config = dict(
    n_layer=8,
    d_model=192,
    n_head=3,
    n_kv_head=1,
    head_dim=64,
    d_mlp=512,
    vocab_size=2048,
    activation='swiglu',
    norm='rmsnorm',
    norm_place='pre',
    norm_eps=1e-05,
    positions='rope',
    rope_base=10000.0,
    rope_fraction=1.0,
    qk_norm=False,
    attn_scale=0.125,
    bias='none',
    tie_embeddings=False,
    parallel_block=False,
    init='normal',
    init_std_qkv=0.0315,
    init_std_o=0.0,
    init_std_up=0.0315,
    init_std_down=0.0,
    optimizer='muon',
    lr=0.00711,
    lr_mult_o=4.0,
    beta1=0.95,
    lr_head=0.00582,
    grad_clip=1.0,
    warmup_steps=200,
    schedule='wsd',
    decay_fraction=0.906,
    decay_shape='linear',
    final_lr_fraction=0.02,
    batch_tokens=[16384, 32768, 65536, 131072],
    seq_len=2048,
    doc_mask=True,
    train_tokens=156200000,
    steps=2720,
    dataset='wikipedia_en',
)
Each number is 50 + 10 x the weight over its row's rms, rounded and kept within 0 to 99. Layers, rows and columns count from 0. The size before them is the row's rms in percent of the matrix's.

# layer 2 attention query, 192x192, rms 0.0781, rows 0-72, columns 0-95
117:42 53 40 35 59 79 50 58 48 46 55 60 43 56 48 56 70 48 37 59 62 50 48 70 42 62 49 34 34 49 60 75 53 55 67 38 49 47 58 38 42 46 47 31 49 61 63 60 44 27 50 63 48 44 52 50 41 45 28 48 49 58 34 38 58 46 50 70 59 55 46 53 22 43 45 51 50 46 43 58 30 42 49 56 34 44 66 25 54 48 42 54 37 41 56 58
115:53 45 39 49 68 34 57 53 54 50 72 54 19 55 47 31 54 56 41 60 69 49 54 46 63 55 54 50 60 52 47 48 50 56 63 56 53 31 57 40 37 38 46 53 44 52 53 49 51 24 46 73 70 27 39 47 59 43 46 49 43 66 48 53 31 48 50 51 60 52 51 55 43 36 50 49 36 52 61 63 67 59 56 51 51 39 43 47 47 43 44 45 53 57 33 50
090:42 38 51 42 56 42 37 46 49 47 51 44 50 57 28 46 42 42 35 51 47 46 67 38 53 40 43 41 58 56 53 47 43 62 51 48 55 44 52 48 49 51 41 42 57 44 41 57 56 64 51 37 16 53 68 61 58 57 49 53 58 53 43 49 43 70 60 63 58 46 55 38 75 62 52 45 54 55 46 50 54 46 53 35 54 52 49 43 40 44 61 49 56 58 52 34
087:52 42 45 59 41 76 54 59 53 47 43 60 36 30 47 44 66 35 48 35 65 56 47 61 47 56 49 67 48 45 65 64 58 76 63 30 51 54 41 40 38 52 57 60 50 43 46 35 46 43 40 41 56 41 56 63 51 45 54 60 42 47 56 39 45 56 42 53 59 66 49 65 65 63 58 50 49 44 53 78 66 42 67 58 39 42 52 53 45 44 30 36 32 60 44 56
094:46 70 59 50 45 48 65 33 52 55 30 50 64 47 50 48 47 48 55 46 54 59 33 58 52 59 53 52 53 57 48 48 42 55 56 58 51 42 59 46 24 50 51 41 46 43 50 27 43 54 52 33 52 66 43 58 45 48 53 57 55 66 58 41 59 54 54 46 69 48 83 53 54 43 57 37 54 70 56 47 73 38 50 36 39 54 75 51 50 70 44 33 54 52 53 62
099:43 48 43 65 55 57 41 67 44 46 37 54 47 53 44 45 56 48 40 45 77 45 70 43 74 37 67 60 50 51 52 56 45 58 42 42 54 49 41 56 58 28 53 57 47 57 29 52 47 48 49 63 47 45 45 52 55 46 47 66 43 48 39 45 45 45 49 45 37 60 29 55 45 67 54 56 54 58 45 60 64 53 75 64 53 38 41 54 48 56 54 46 56 48 45 46
099:31 64 41 46 42 61 58 70 63 45 49 46 65 50 50 65 68 44 36 62 52 36 45 55 53 61 56 39 54 60 54 67 45 67 50 39 59 50 54 64 58 62 45 55 36 55 62 49 48 44 46 62 40 65 51 39 42 45 46 56 51 69 47 61 65 62 50 53 47 58 61 48 49 64 54 54 53 45 50 45 19 74 60 51 41 72 62 34 61 59 47 66 57 47 50 67
091:50 56 50 38 55 58 41 49 61 51 56 41 75 35 57 43 39 51 32 38 47 60 46 53 41 63 42 55 68 57 58 50 41 48 44 51 51 54 49 80 54 43 42 31 53 52 59 54 57 43 53 49 37 56 36 42 45 60 44 70 73 55 45 59 58 38 47 69 48 63 69 62 46 60 49 39 35 50 57 45 59 57 58 70 52 68 55 31 56 41 46 36 38 37 53 53
102:53 54 34 62 44 56 68 57 45 35 71 69 42 45 72 56 49 47 56 64 45 56 43 80 45 43 55 58 45 60 46 43 47 53 62 44 41 60 56 45 39 49 39 75 47 48 54 56 53 39 41 47 56 55 42 38 61 51 54 53 57 33 53 68 51 49 54 49 46 38 53 39 46 36 52 54 47 50 51 42 40 50 64 44 35 39 55 58 49 42 38 63 52 57 45 29
086:47 51 38 47 56 46 51 69 63 41 59 77 39 51 58 51 59 51 56 52 36 39 46 44 55 38 61 52 50 33 56 41 54 57 72 55 65 51 55 60 29 59 57 54 38 67 48 59 53 38 59 55 51 53 42 64 40 55 47 50 48 56 74 58 51 48 48 56 50 43 41 45 57 38 60 41 45 52 55 60 79 48 58 46 46 47 54 47 32 58 44 58 59 64 33 49
089:55 36 43 62 66 36 44 49 58 46 52 43 51 59 51 65 57 37 57 60 50 30 72 54 48 56 57 39 64 50 42 60 59 56 52 43 48 57 53 57 58 50 51 38 40 53 55 76 56 45 50 51 43 41 53 49 49 57 52 51 53 68 68 54 54 44 39 53 61 31 44 52 55 61 42 40 38 44 53 63 49 50 37 39 33 30 63 63 34 49 58 68 47 37 37 53
093:49 53 56 42 42 42 60 43 67 57 60 47 56 63 49 45 62 49 46 48 42 55 40 49 62 50 30 57 48 25 45 46 58 31 45 47 39 61 35 56 72 49 39 24 66 58 50 39 49 59 48 56 59 70 47 54 40 53 73 49 61 55 55 62 47 41 65 57 49 57 71 33 52 57 49 38 54 62 66 46 71 60 47 48 58 46 54 57 55 34 46 52 47 26 80 68
098:44 50 65 28 33 41 48 56 57 59 47 58 44 49 51 48 57 67 55 32 49 47 52 43 51 63 29 53 58 66 51 47 41 45 61 54 45 54 49 53 42 52 47 58 48 47 64 47 49 45 54 62 39 31 50 40 45 37 39 50 59 44 59 44 39 47 46 43 53 30 46 52 52 51 47 52 56 42 40 61 66 44 35 66 78 47 46 47 41 40 58 34 46 55 55 40
087:49 53 52 40 46 55 53 62 52 52 41 48 62 49 46 72 44 56 44 51 45 39 57 67 41 46 64 49 49 51 41 40 46 43 51 64 42 65 68 35 81 54 76 58 47 56 42 57 47 45 50 38 61 62 41 55 47 38 45 45 51 46 62 52 64 39 43 61 41 70 60 60 54 36 32 53 61 56 53 42 51 59 39 52 55 46 47 31 44 40 54 47 63 40 50 62
104:56 57 44 48 51 46 44 51 58 55 67 70 36 39 49 49 69 54 52 36 43 49 49 45 56 46 33 40 54 42 57 43 68 47 51 46 65 44 48 50 35 44 33 36 37 46 43 42 52 52 44 62 31 55 60 55 65 63 70 47 42 67 46 38 51 62 44 39 53 49 56 49 60 37 42 57 53 58 38 46 54 49 47 53 41 57 45 38 59 44 51 50 43 47 34 33
092:57 50 39 70 40 55 33 47 34 47 61 49 66 60 45 49 45 32 63 47 54 49 47 44 49 53 53 47 47 55 72 50 49 51 53 38 49 48 61 58 60 53 47 55 34 44 45 92 35 47 64 49 48 44 40 46 58 42 38 64 39 52 55 66 60 50 50 53 71 37 60 43 76 44 61 53 39 44 45 63 28 52 41 47 54 48 46 50 44 49 66 36 48 45 72 34
102:51 59 48 58 43 58 61 64 50 52 48 45 41 42 62 52 46 45 48 61 49 50 39 53 42 59 49 46 54 58 58 66 58 40 59 64 65 68 50 63 46 54 45 47 65 48 43 34 44 23 61 54 50 49 34 60 64 51 57 48 63 42 49 42 49 51 57 47 43 56 38 51 65 41 56 49 48 58 53 47 46 47 44 34 32 57 57 37 69 65 47 53 50 63 38 39
116:47 44 52 60 63 54 65 26 64 53 54 58 45 33 57 51 58 29 48 56 52 56 60 53 29 48 41 61 47 56 48 48 46 82 55 51 35 51 40 36 57 44 61 50 51 52 60 55 58 50 37 41 65 34 58 53 51 39 58 56 36 56 57 59 40 42 46 52 42 45 57 45 57 58 60 59 62 49 44 62 55 58 46 45 48 34 48 54 40 47 56 36 51 73 51 52
097:39 62 58 53 62 50 42 47 39 49 53 64 54 35 45 35 45 47 46 70 61 58 54 33 61 52 59 72 34 42 45 50 44 55 51 65 51 59 59 41 62 45 65 55 49 51 52 44 45 51 43 34 58 44 41 34 55 54 60 44 49 49 31 57 38 44 38 50 34 56 21 58 57 63 65 47 47 48 57 67 75 39 47 59 46 56 39 70 53 47 25 52 42 53 49 48
103:56 41 43 53 43 61 74 29 38 38 46 56 64 44 54 51 56 31 52 47 58 45 35 69 47 35 54 45 41 70 60 55 45 61 35 49 44 33 45 43 48 34 52 43 41 50 65 58 31 49 49 59 58 37 50 41 42 57 43 41 55 44 40 47 61 39 40 51 45 57 38 61 47 37 55 39 39 47 44 67 37 58 34 52 52 61 46 68 40 53 41 50 36 68 55 51
097:45 34 54 52 47 50 30 43 29 39 47 40 49 62 49 45 47 46 48 49 46 35 55 37 57 58 61 61 71 46 50 49 41 43 41 48 45 51 51 47 60 54 61 55 51 41 42 57 40 47 40 51 52 30 42 52 41 52 66 65 47 49 43 42 51 44 66 49 39 74 47 45 56 59 40 42 55 47 52 57 38 40 64 52 40 49 61 50 37 57 53 45 36 60 61 42
115:51 55 47 38 42 48 58 46 31 54 42 34 20 33 54 39 55 67 50 60 62 48 51 43 52 46 33 24 49 42 50 35 57 54 58 48 69 57 56 32 45 47 66 58 43 53 44 55 47 55 50 61 49 36 51 55 59 48 62 41 44 46 42 36 62 60 62 45 49 56 46 48 71 53 36 51 39 51 42 41 53 49 62 42 41 43 59 63 49 61 54 61 44 50 50 44
094:39 58 44 60 57 62 63 56 23 54 56 55 60 56 39 51 60 41 36 61 51 60 47 40 49 57 29 53 50 53 42 57 38 49 55 52 41 40 38 53 54 50 55 51 47 83 49 36 54 48 54 57 58 45 55 52 42 49 50 47 58 49 54 42 43 29 59 55 79 67 57 55 53 42 45 51 43 58 50 54 52 64 39 52 60 57 27 39 52 52 53 59 62 53 53 61
114:64 66 41 51 47 46 61 43 48 44 25 61 27 49 61 49 48 55 52 34 52 51 58 23 54 51 50 52 52 48 62 48 39 43 51 62 47 62 55 48 53 74 54 62 38 52 31 42 47 76 51 75 57 51 33 48 52 39 47 56 38 41 47 53 60 48 41 42 45 51 28 60 59 25 46 33 34 54 58 72 55 43 68 49 39 54 55 40 49 48 50 55 46 59 54 46
094:47 43 36 38 47 46 47 60 61 55 43 47 39 54 55 65 39 61 26 57 65 41 63 52 66 45 58 42 51 40 45 58 42 42 69 51 54 48 35 55 36 50 49 32 50 61 38 40 43 41 71 55 43 34 49 45 56 50 81 47 57 67 52 52 50 58 52 67 66 54 65 43 54 36 55 74 57 57 50 47 42 54 57 56 41 50 47 41 37 42 50 46 31 45 51 39
099:65 55 72 48 51 66 69 58 71 41 49 38 56 62 56 59 53 51 42 46 60 48 44 57 47 48 44 50 46 35 52 57 35 43 40 59 51 56 46 44 55 52 37 36 43 50 50 42 40 35 57 67 53 63 57 42 40 56 41 57 59 62 45 58 56 47 70 54 41 47 57 60 56 63 35 55 76 49 38 27 56 50 49 56 41 57 41 54 48 52 66 48 61 41 59 34
097:42 46 48 52 60 60 51 51 48 46 44 67 46 53 34 59 68 46 43 46 33 56 49 48 43 54 43 49 49 38 49 69 63 47 36 64 39 40 56 55 51 42 48 50 65 21 63 51 27 70 51 36 62 52 66 48 45 47 50 42 46 54 50 67 55 50 49 67 53 65 48 41 52 49 43 49 49 53 44 62 41 35 56 43 40 48 55 69 69 59 60 55 56 72 55 49
115:58 43 46 35 49 53 74 63 55 35 50 51 55 45 55 72 40 58 28 46 60 34 53 59 29 65 44 32 45 57 44 36 64 60 44 53 46 64 50 41 54 51 56 46 46 62 51 43 42 56 31 63 55 67 59 37 61 60 49 29 57 43 76 57 48 49 29 43 49 39 46 28 62 43 38 50 44 49 50 43 45 44 50 35 60 58 56 42 57 36 57 55 43 58 58 32
095:60 64 49 53 55 61 50 66 57 50 49 53 49 44 60 57 44 46 50 31 62 38 41 65 56 59 57 51 32 61 38 32 76 29 47 50 41 56 48 56 45 47 61 52 46 45 61 40 54 53 36 49 58 43 43 47 31 24 45 55 57 44 58 40 45 51 49 60 40 50 65 45 46 74 67 51 53 54 51 16 40 60 53 51 40 55 61 50 36 60 51 64 48 40 44 41
107:42 48 55 48 46 40 64 63 39 54 72 54 65 50 45 46 41 52 44 68 32 51 58 50 55 45 44 31 56 37 69 48 61 34 47 40 54 46 44 53 60 57 42 43 43 50 51 38 24 53 60 28 56 47 46 45 63 69 44 37 50 58 51 41 55 74 53 63 41 58 53 55 46 55 41 58 46 49 54 66 59 58 47 35 25 48 60 55 51 40 47 55 37 52 58 54
099:54 36 60 43 59 59 37 38 41 33 59 55 52 54 28 37 53 52 30 31 37 29 41 69 47 60 60 54 45 55 49 49 43 43 56 35 35 43 53 43 32 38 45 60 63 56 48 66 61 50 42 54 39 48 56 51 41 45 55 44 44 27 48 61 21 42 53 53 54 38 39 47 55 53 55 62 70 46 62 47 34 50 48 54 50 38 38 57 62 57 52 53 50 56 47 50
108:34 63 32 64 42 37 61 45 65 50 40 55 47 45 54 69 63 55 44 54 38 45 68 56 44 42 53 56 64 40 40 50 63 50 43 47 59 58 50 53 39 36 48 36 59 51 65 46 70 58 50 51 47 50 49 58 44 63 28 56 51 48 53 60 64 44 19 26 44 50 56 57 41 41 39 55 49 48 65 62 45 42 61 56 50 64 54 43 66 62 53 57 48 60 37 53
115:47 75 52 50 53 57 48 41 42 65 38 35 47 74 59 69 33 46 42 68 48 43 58 37 66 33 53 45 48 42 40 63 49 33 39 50 34 62 46 66 62 44 46 41 59 56 50 58 42 58 65 47 48 56 62 44 71 45 63 49 31 29 44 64 58 55 49 47 56 45 57 45 85 56 48 49 57 47 60 44 58 54 64 72 48 39 35 56 43 47 43 45 63 56 54 49
134:44 30 61 65 57 50 30 33 41 60 62 43 34 51 40 54 48 49 52 47 57 46 62 44 54 44 46 57 79 64 50 45 43 52 54 51 61 53 24 61 51 53 44 53 44 52 50 57 75 61 52 51 35 44 49 56 59 63 53 39 44 54 43 63 50 74 51 51 49 59 60 47 56 57 46 60 58 58 39 55 65 51 33 47 58 48 40 35 52 43 47 65 43 40 46 62
123:51 33 59 44 42 43 49 48 53 51 49 62 59 41 56 36 44 51 50 48 52 49 50 35 55 62 58 44 56 50 59 33 29 48 43 58 55 61 56 66 52 40 39 28 44 49 47 63 54 55 44 70 46 42 36 63 36 50 34 53 52 44 33 53 42 41 60 51 43 54 48 54 41 43 45 45 24 28 49 54 57 38 45 50 63 59 50 36 35 61 54 43 47 40 30 49
093:37 50 44 46 37 41 36 45 48 54 49 47 51 35 40 48 36 53 40 51 47 41 59 66 68 40 41 34 34 77 51 62 50 46 43 49 53 58 66 37 36 63 51 50 38 56 63 54 48 49 39 36 41 50 50 39 51 44 43 48 49 62 53 47 59 57 41 53 49 34 43 49 32 41 55 48 53 29 59 43 33 51 49 49 48 83 47 41 63 75 52 66 54 59 33 44
093:64 36 53 29 60 55 56 37 30 50 55 52 52 41 51 48 64 40 36 64 52 47 48 56 45 49 42 34 40 56 59 46 43 58 48 50 57 22 60 11 33 53 54 40 37 59 65 54 45 52 55 59 47 50 45 66 53 37 46 65 51 46 50 37 45 51 40 60 65 38 43 48 34 25 52 55 60 55 58 45 44 49 57 54 37 50 43 51 45 58 40 39 42 62 41 44
086:37 49 48 51 50 35 52 45 49 50 67 46 53 52 55 56 34 53 57 72 47 51 41 47 81 29 56 46 54 67 56 55 50 39 51 52 50 41 60 43 51 46 55 65 68 42 53 32 53 58 68 31 52 50 55 50 42 47 53 48 51 85 38 54 57 63 51 44 35 66 41 58 46 53 64 28 58 61 40 50 47 48 55 46 52 52 51 44 52 43 39 64 55 49 38 55
096:55 34 61 57 57 55 32 64 54 57 61 59 60 46 44 51 60 52 58 43 53 50 79 48 49 49 57 44 59 44 45 47 60 67 69 54 61 50 45 52 55 48 27 52 26 56 34 44 32 35 56 64 56 45 45 30 46 62 53 45 44 46 45 53 48 52 52 42 41 59 69 50 41 52 42 70 59 40 31 53 57 55 48 54 67 47 46 40 32 43 41 55 64 54 41 65
094:36 46 56 59 51 31 45 58 52 52 54 36 49 56 42 41 53 44 73 60 54 71 39 64 70 40 35 57 50 50 46 61 49 38 46 43 47 31 55 46 37 55 54 52 55 47 62 62 42 35 44 45 55 32 54 46 53 52 58 42 61 66 40 65 61 55 50 44 49 52 55 52 50 67 79 56 54 69 44 57 46 44 57 48 48 53 62 65 46 43 46 58 38 41 41 47
092:45 65 65 47 51 53 39 58 49 54 54 67 54 37 38 56 53 51 56 48 62 61 46 53 34 47 51 32 58 43 47 54 36 50 51 47 34 60 69 70 43 50 60 50 31 72 25 30 47 55 49 52 64 55 54 49 55 63 57 75 33 41 36 52 43 49 45 36 49 47 49 43 35 60 41 62 47 52 32 61 68 54 45 60 51 38 30 41 52 54 77 56 59 46 40 56
092:36 57 32 38 57 51 56 31 41 57 52 55 70 36 53 48 46 62 39 25 38 44 41 39 70 56 36 54 31 57 36 53 43 50 55 47 54 37 39 43 52 49 45 44 71 35 46 42 56 65 58 40 49 36 36 66 39 50 69 50 54 64 49 48 58 65 47 57 43 47 46 59 51 26 47 46 61 74 40 55 36 45 51 49 56 71 46 47 53 53 44 62 42 67 57 47
097:58 59 59 61 54 36 54 57 50 32 59 65 49 46 34 50 41 46 64 48 57 61 65 55 60 52 49 59 68 37 33 52 68 51 40 38 57 39 58 50 51 61 55 56 46 53 62 69 66 19 58 46 42 47 40 56 48 54 45 54 57 61 61 45 61 31 38 48 33 62 60 36 71 51 45 53 57 53 47 45 53 54 59 51 74 70 65 31 46 40 42 44 45 45 42 56
101:62 42 53 49 46 41 45 16 50 59 50 23 58 44 48 49 50 51 43 75 42 30 33 70 52 36 51 65 49 65 48 54 59 47 43 56 48 39 32 42 57 37 39 52 49 51 52 57 58 48 24 57 53 59 51 53 49 65 61 45 68 33 41 49 34 58 64 48 55 40 42 46 54 49 44 41 69 50 62 53 61 47 63 63 41 44 61 45 58 60 43 54 37 55 51 35
107:49 45 56 64 58 61 47 29 64 32 42 35 50 53 51 42 65 31 66 52 49 49 53 47 40 45 41 76 58 72 42 53 54 65 46 46 46 60 29 59 44 38 48 51 56 43 45 48 35 61 36 61 47 59 51 50 41 39 39 54 43 42 65 55 54 54 59 50 70 50 41 56 59 47 60 48 40 58 62 55 48 50 53 36 45 49 43 53 33 59 41 57 40 58 54 37
100:57 54 43 51 35 33 70 53 22 48 58 59 43 66 48 43 47 43 47 55 54 35 51 40 65 52 49 37 47 54 49 44 38 51 58 41 58 49 64 47 42 48 62 70 42 36 57 64 47 41 54 49 38 45 62 68 46 55 43 59 51 46 52 39 50 55 48 50 52 55 37 63 34 44 49 50 44 35 56 52 43 48 54 54 58 57 56 85 45 41 44 37 52 51 48 44
108:26 60 45 35 54 63 55 48 34 69 38 23 50 46 51 52 62 68 40 50 55 38 55 28 52 61 52 53 30 59 40 59 27 40 47 55 61 52 47 52 53 56 46 45 55 54 49 41 42 44 63 55 36 38 54 52 49 43 44 32 38 64 45 50 55 55 40 45 31 56 37 53 41 39 36 35 51 29 44 44 42 52 47 75 58 58 45 39 60 62 50 50 56 54 57 59
095:54 36 65 54 42 54 47 48 34 34 55 43 64 57 41 75 63 37 46 60 47 37 41 36 59 70 39 36 59 65 34 48 43 56 55 42 58 34 50 49 40 58 34 62 40 58 42 47 60 50 44 46 44 47 60 48 45 53 68 61 61 61 37 50 48 56 54 50 47 66 41 48 72 57 45 69 46 34 46 35 50 56 43 65 63 41 50 53 51 41 43 55 31 41 46 52
101:40 54 55 59 65 52 49 38 62 53 49 41 57 47 58 48 54 54 50 55 55 64 50 29 49 54 53 44 48 56 45 59 43 58 44 46 51 50 45 59 63 32 58 38 61 46 45 43 57 40 52 47 56 51 56 52 58 45 49 49 26 44 36 35 58 42 37 44 62 47 75 53 37 51 49 29 50 52 50 61 52 58 54 56 33 48 46 51 43 59 69 47 61 38 56 49
100:50 48 51 59 36 44 55 62 55 50 54 68 48 36 48 52 57 28 61 38 60 73 65 33 49 42 41 39 50 32 51 50 70 39 41 36 40 74 73 53 63 37 47 57 25 49 54 48 43 51 41 52 61 53 51 54 56 58 48 59 71 54 38 62 55 38 26 41 65 63 56 43 47 40 43 55 57 50 52 53 59 45 46 56 51 45 36 58 57 53 61 48 66 44 32 50
094:47 39 45 55 47 54 58 48 48 46 40 49 53 43 55 63 66 48 47 48 32 42 50 45 61 66 43 74 40 50 55 58 62 63 42 57 53 62 58 54 40 56 61 45 39 34 52 43 42 38 41 62 53 55 45 53 49 63 62 46 58 54 58 58 46 49 41 46 58 60 51 49 54 43 49 54 57 45 47 52 36 47 63 63 72 50 51 40 54 42 45 60 50 65 54 65
104:68 50 55 30 41 49 56 58 50 55 51 46 46 70 54 68 56 59 51 58 52 47 62 45 52 46 33 25 41 72 59 39 55 38 43 56 61 63 57 16 60 47 53 50 38 70 41 57 40 53 55 53 53 54 44 52 32 37 40 55 59 60 39 55 47 45 59 58 39 52 61 45 28 31 43 38 31 49 62 39 39 48 58 56 60 29 52 37 56 50 60 56 48 55 38 54
101:49 53 36 50 46 68 57 42 47 41 21 52 69 53 42 34 25 40 28 58 36 39 52 35 51 45 57 50 49 42 51 60 41 41 69 36 41 47 42 42 80 34 53 53 50 48 44 47 51 59 56 51 41 45 61 60 65 50 42 58 52 58 51 41 50 35 60 58 38 65 61 59 52 48 49 43 39 42 47 55 48 60 46 46 42 37 55 26 61 46 60 41 61 56 41 61
107:45 52 48 51 52 47 62 43 58 56 53 55 55 49 43 60 33 55 57 52 41 55 50 51 70 64 66 57 58 58 43 44 47 47 51 65 70 73 60 60 60 52 52 63 35 50 48 58 65 53 46 60 66 55 37 68 45 49 40 54 55 43 41 42 69 56 61 47 39 43 46 63 51 59 73 54 61 57 40 50 26 50 50 50 58 50 44 35 39 35 51 53 66 38 36 61
101:59 40 45 62 64 66 36 52 53 36 25 33 42 56 59 45 47 57 63 49 35 47 53 61 45 31 47 42 50 45 35 65 61 51 42 65 46 48 49 52 36 46 52 44 63 35 64 32 53 55 45 41 48 43 61 32 48 56 44 33 38 51 54 54 48 54 45 36 64 37 41 57 50 33 59 60 51 46 52 49 43 27 31 50 57 53 60 62 53 52 30 56 51 51 66 60
101:56 50 54 42 50 50 54 44 59 59 73 44 43 43 58 43 53 53 48 52 58 48 60 68 40 41 36 46 61 49 61 59 57 48 35 44 19 38 40 63 44 51 57 37 42 52 51 33 55 65 54 53 57 51 49 47 62 50 33 48 45 51 44 65 60 59 65 33 59 34 56 52 59 37 29 53 56 25 65 56 64 58 70 47 51 30 33 51 42 51 56 35 33 47 46 59
096:45 43 38 57 36 46 47 51 53 74 51 51 54 49 48 55 40 59 57 38 51 39 49 48 50 40 50 58 51 30 46 44 65 42 53 52 50 46 43 44 43 55 54 33 39 44 50 46 49 30 53 55 47 45 39 32 46 42 45 44 57 30 58 48 65 51 51 43 60 41 61 65 41 39 55 41 45 43 57 55 54 62 58 60 52 39 37 56 55 32 53 42 30 75 51 64
102:64 54 46 39 40 49 57 57 58 64 57 59 35 51 54 51 46 60 39 43 50 32 51 45 66 56 44 52 52 47 35 25 29 35 48 43 55 45 47 46 49 56 62 33 40 47 55 44 46 58 60 58 39 56 53 45 49 51 60 46 67 46 41 55 37 50 50 56 38 60 62 41 57 26 49 45 74 69 57 45 55 45 61 46 57 50 59 55 54 61 26 55 56 44 42 48
099:44 48 43 39 46 62 64 54 34 48 39 58 52 60 57 62 67 41 48 59 44 54 54 44 38 50 33 56 52 66 63 44 64 38 56 46 42 59 59 55 62 44 57 60 55 64 36 61 46 49 44 48 63 58 50 47 31 61 45 65 57 58 62 33 49 49 61 74 47 61 65 49 49 49 54 44 24 37 41 45 50 42 37 47 37 57 49 39 66 56 51 61 67 54 55 65
105:49 44 31 56 63 44 52 54 39 60 57 56 49 28 58 48 54 45 66 55 50 66 30 50 46 46 54 39 42 63 49 53 45 48 58 55 52 43 49 50 59 53 44 49 51 61 62 42 62 59 52 81 54 52 46 50 61 30 42 45 48 25 45 48 69 45 67 36 46 56 37 54 54 61 37 52 58 53 38 38 41 49 54 44 44 50 61 44 34 36 48 38 40 33 56 45
104:67 36 48 51 45 45 48 43 40 60 26 53 36 47 60 58 49 47 46 40 55 26 54 40 36 60 75 40 53 50 42 45 47 58 31 60 54 18 44 51 63 50 36 46 47 36 55 43 30 46 34 47 40 27 42 54 44 59 55 53 66 47 53 51 52 47 48 60 50 35 46 49 56 46 44 46 56 18 57 51 34 72 48 61 61 41 67 44 45 55 64 45 50 58 38 33
097:36 62 64 41 65 48 38 61 60 52 40 48 56 49 43 36 49 44 31 71 46 38 41 47 40 53 47 47 42 59 46 61 59 46 49 81 46 37 46 54 53 55 54 55 57 35 27 28 63 56 47 33 47 71 59 49 43 37 54 43 36 47 54 46 49 55 45 42 56 54 43 41 59 50 68 51 51 28 47 46 51 59 52 60 53 25 40 53 80 55 50 44 52 53 45 55
110:61 45 63 43 56 56 54 56 62 48 50 56 52 45 55 60 51 60 53 38 53 43 59 49 33 51 49 64 52 42 46 45 57 51 54 46 58 40 48 58 58 59 39 42 38 50 38 60 64 34 29 74 48 41 42 58 48 40 38 45 45 40 55 44 48 45 61 49 47 48 41 45 48 42 63 57 59 55 59 40 28 64 58 55 57 45 52 51 48 37 55 53 40 51 46 40
104:31 54 59 42 53 56 47 48 34 35 31 46 42 56 69 62 49 67 54 55 48 39 48 44 45 45 56 52 50 68 42 57 51 34 42 56 56 51 57 58 44 48 57 37 44 46 59 54 53 61 61 59 51 60 55 44 49 44 61 56 62 72 35 35 58 58 61 51 41 45 40 51 46 42 47 41 56 39 40 54 32 49 39 72 49 55 53 40 55 29 63 35 48 36 44 44
110:54 43 59 53 38 44 40 44 51 53 44 55 32 47 55 32 44 68 64 33 62 43 50 45 46 36 50 33 61 61 50 48 50 60 48 68 42 48 66 43 50 67 54 68 40 44 72 56 36 53 59 56 47 56 63 62 54 44 26 41 38 45 34 45 40 39 56 51 61 43 37 56 45 52 55 45 39 68 45 53 46 48 39 39 65 63 53 30 43 44 51 34 56 50 33 41
099:52 32 48 57 47 34 67 46 42 74 34 59 50 76 42 47 52 46 71 47 47 47 46 72 36 38 41 48 52 60 50 39 40 52 68 39 43 62 46 38 47 48 57 47 62 55 33 43 33 49 54 36 69 59 52 52 42 48 39 45 49 56 56 51 33 56 59 52 55 41 58 49 39 67 61 48 44 67 57 54 49 40 48 49 58 41 44 60 51 53 52 34 54 61 55 34
104:59 51 55 48 41 59 33 56 48 63 55 59 65 36 20 51 51 51 58 41 64 51 39 67 65 47 22 46 47 55 59 51 32 59 44 58 58 56 58 45 61 44 56 57 49 32 61 60 53 47 48 51 51 64 52 41 48 33 38 49 21 49 60 46 56 52 50 51 79 58 41 39 42 51 53 61 33 66 59 47 39 53 43 55 52 52 39 47 42 39 62 43 46 51 67 65
094:51 49 38 45 49 55 33 49 42 58 58 34 41 36 56 53 47 55 39 64 60 55 39 54 55 43 21 80 55 45 36 74 63 42 35 41 41 55 42 37 55 49 45 40 28 56 59 46 65 50 44 63 48 57 62 56 49 61 59 45 34 55 57 44 47 57 26 41 56 49 49 58 64 44 49 47 36 68 62 44 60 55 61 55 46 49 55 50 50 48 47 50 52 62 52 50
103:53 49 53 56 36 59 43 28 49 56 53 51 52 61 54 46 49 64 41 60 49 42 52 54 63 60 31 61 55 42 28 37 47 73 52 52 36 42 35 48 31 52 51 67 62 51 58 51 38 44 64 72 53 42 54 50 44 25 63 46 36 66 76 45 49 46 50 37 55 62 53 53 39 54 57 40 56 47 67 37 49 73 43 37 54 57 48 48 27 57 61 53 41 57 44 48
098:58 50 42 71 56 49 43 55 54 47 47 35 68 50 37 51 61 45 42 48 55 43 45 33 50 56 62 45 62 33 66 56 61 46 46 50 70 61 51 46 78 35 59 18 55 53 69 46 63 53 47 53 48 42 49 41 50 44 43 71 43 50 37 40 65 64 37 43 49 55 66 47 60 52 46 45 32 64 47 70 51 65 43 50 48 50 47 42 56 44 53 52 52 49 39 67
099:35 44 55 36 61 48 52 54 49 54 55 37 48 69 46 47 50 59 83 39 62 39 41 34 59 53 52 60 60 48 22 41 61 50 48 50 56 47 56 48 54 49 47 55 54 51 58 46 60 46 62 48 43 57 50 47 66 48 47 51 55 51 40 45 48 53 59 61 40 43 66 55 46 53 51 36 60 48 40 66 54 39 42 27 45 58 59 40 45 60 44 40 58 45 45 72
114:51 55 60 51 56 39 29 54 45 55 55 69 48 40 33 38 57 45 52 41 74 62 55 34 42 52 44 56 51 36 44 68 50 49 57 44 33 61 53 63 58 55 54 43 51 61 58 52 53 31 30 49 51 35 43 33 59 39 54 25 54 51 54 42 72 44 46 52 59 67 54 62 55 43 54 58 52 57 58 43 41 44 63 81 67 61 53 57 56 47 64 52 53 37 56 49
101:49 45 44 43 59 43 56 71 45 54 66 60 41 39 42 35 56 37 33 34 47 61 48 60 46 54 60 43 49 56 47 64 48 56 53 59 56 55 52 44 50 36 40 63 53 60 44 49 36 54 39 17 49 65 55 42 46 65 59 53 61 35 49 50 26 65 56 47 46 35 64 52 44 53 44 55 50 44 44 48 52 58 65 54 40 56 41 53 39 45 40 56 61 54 36 56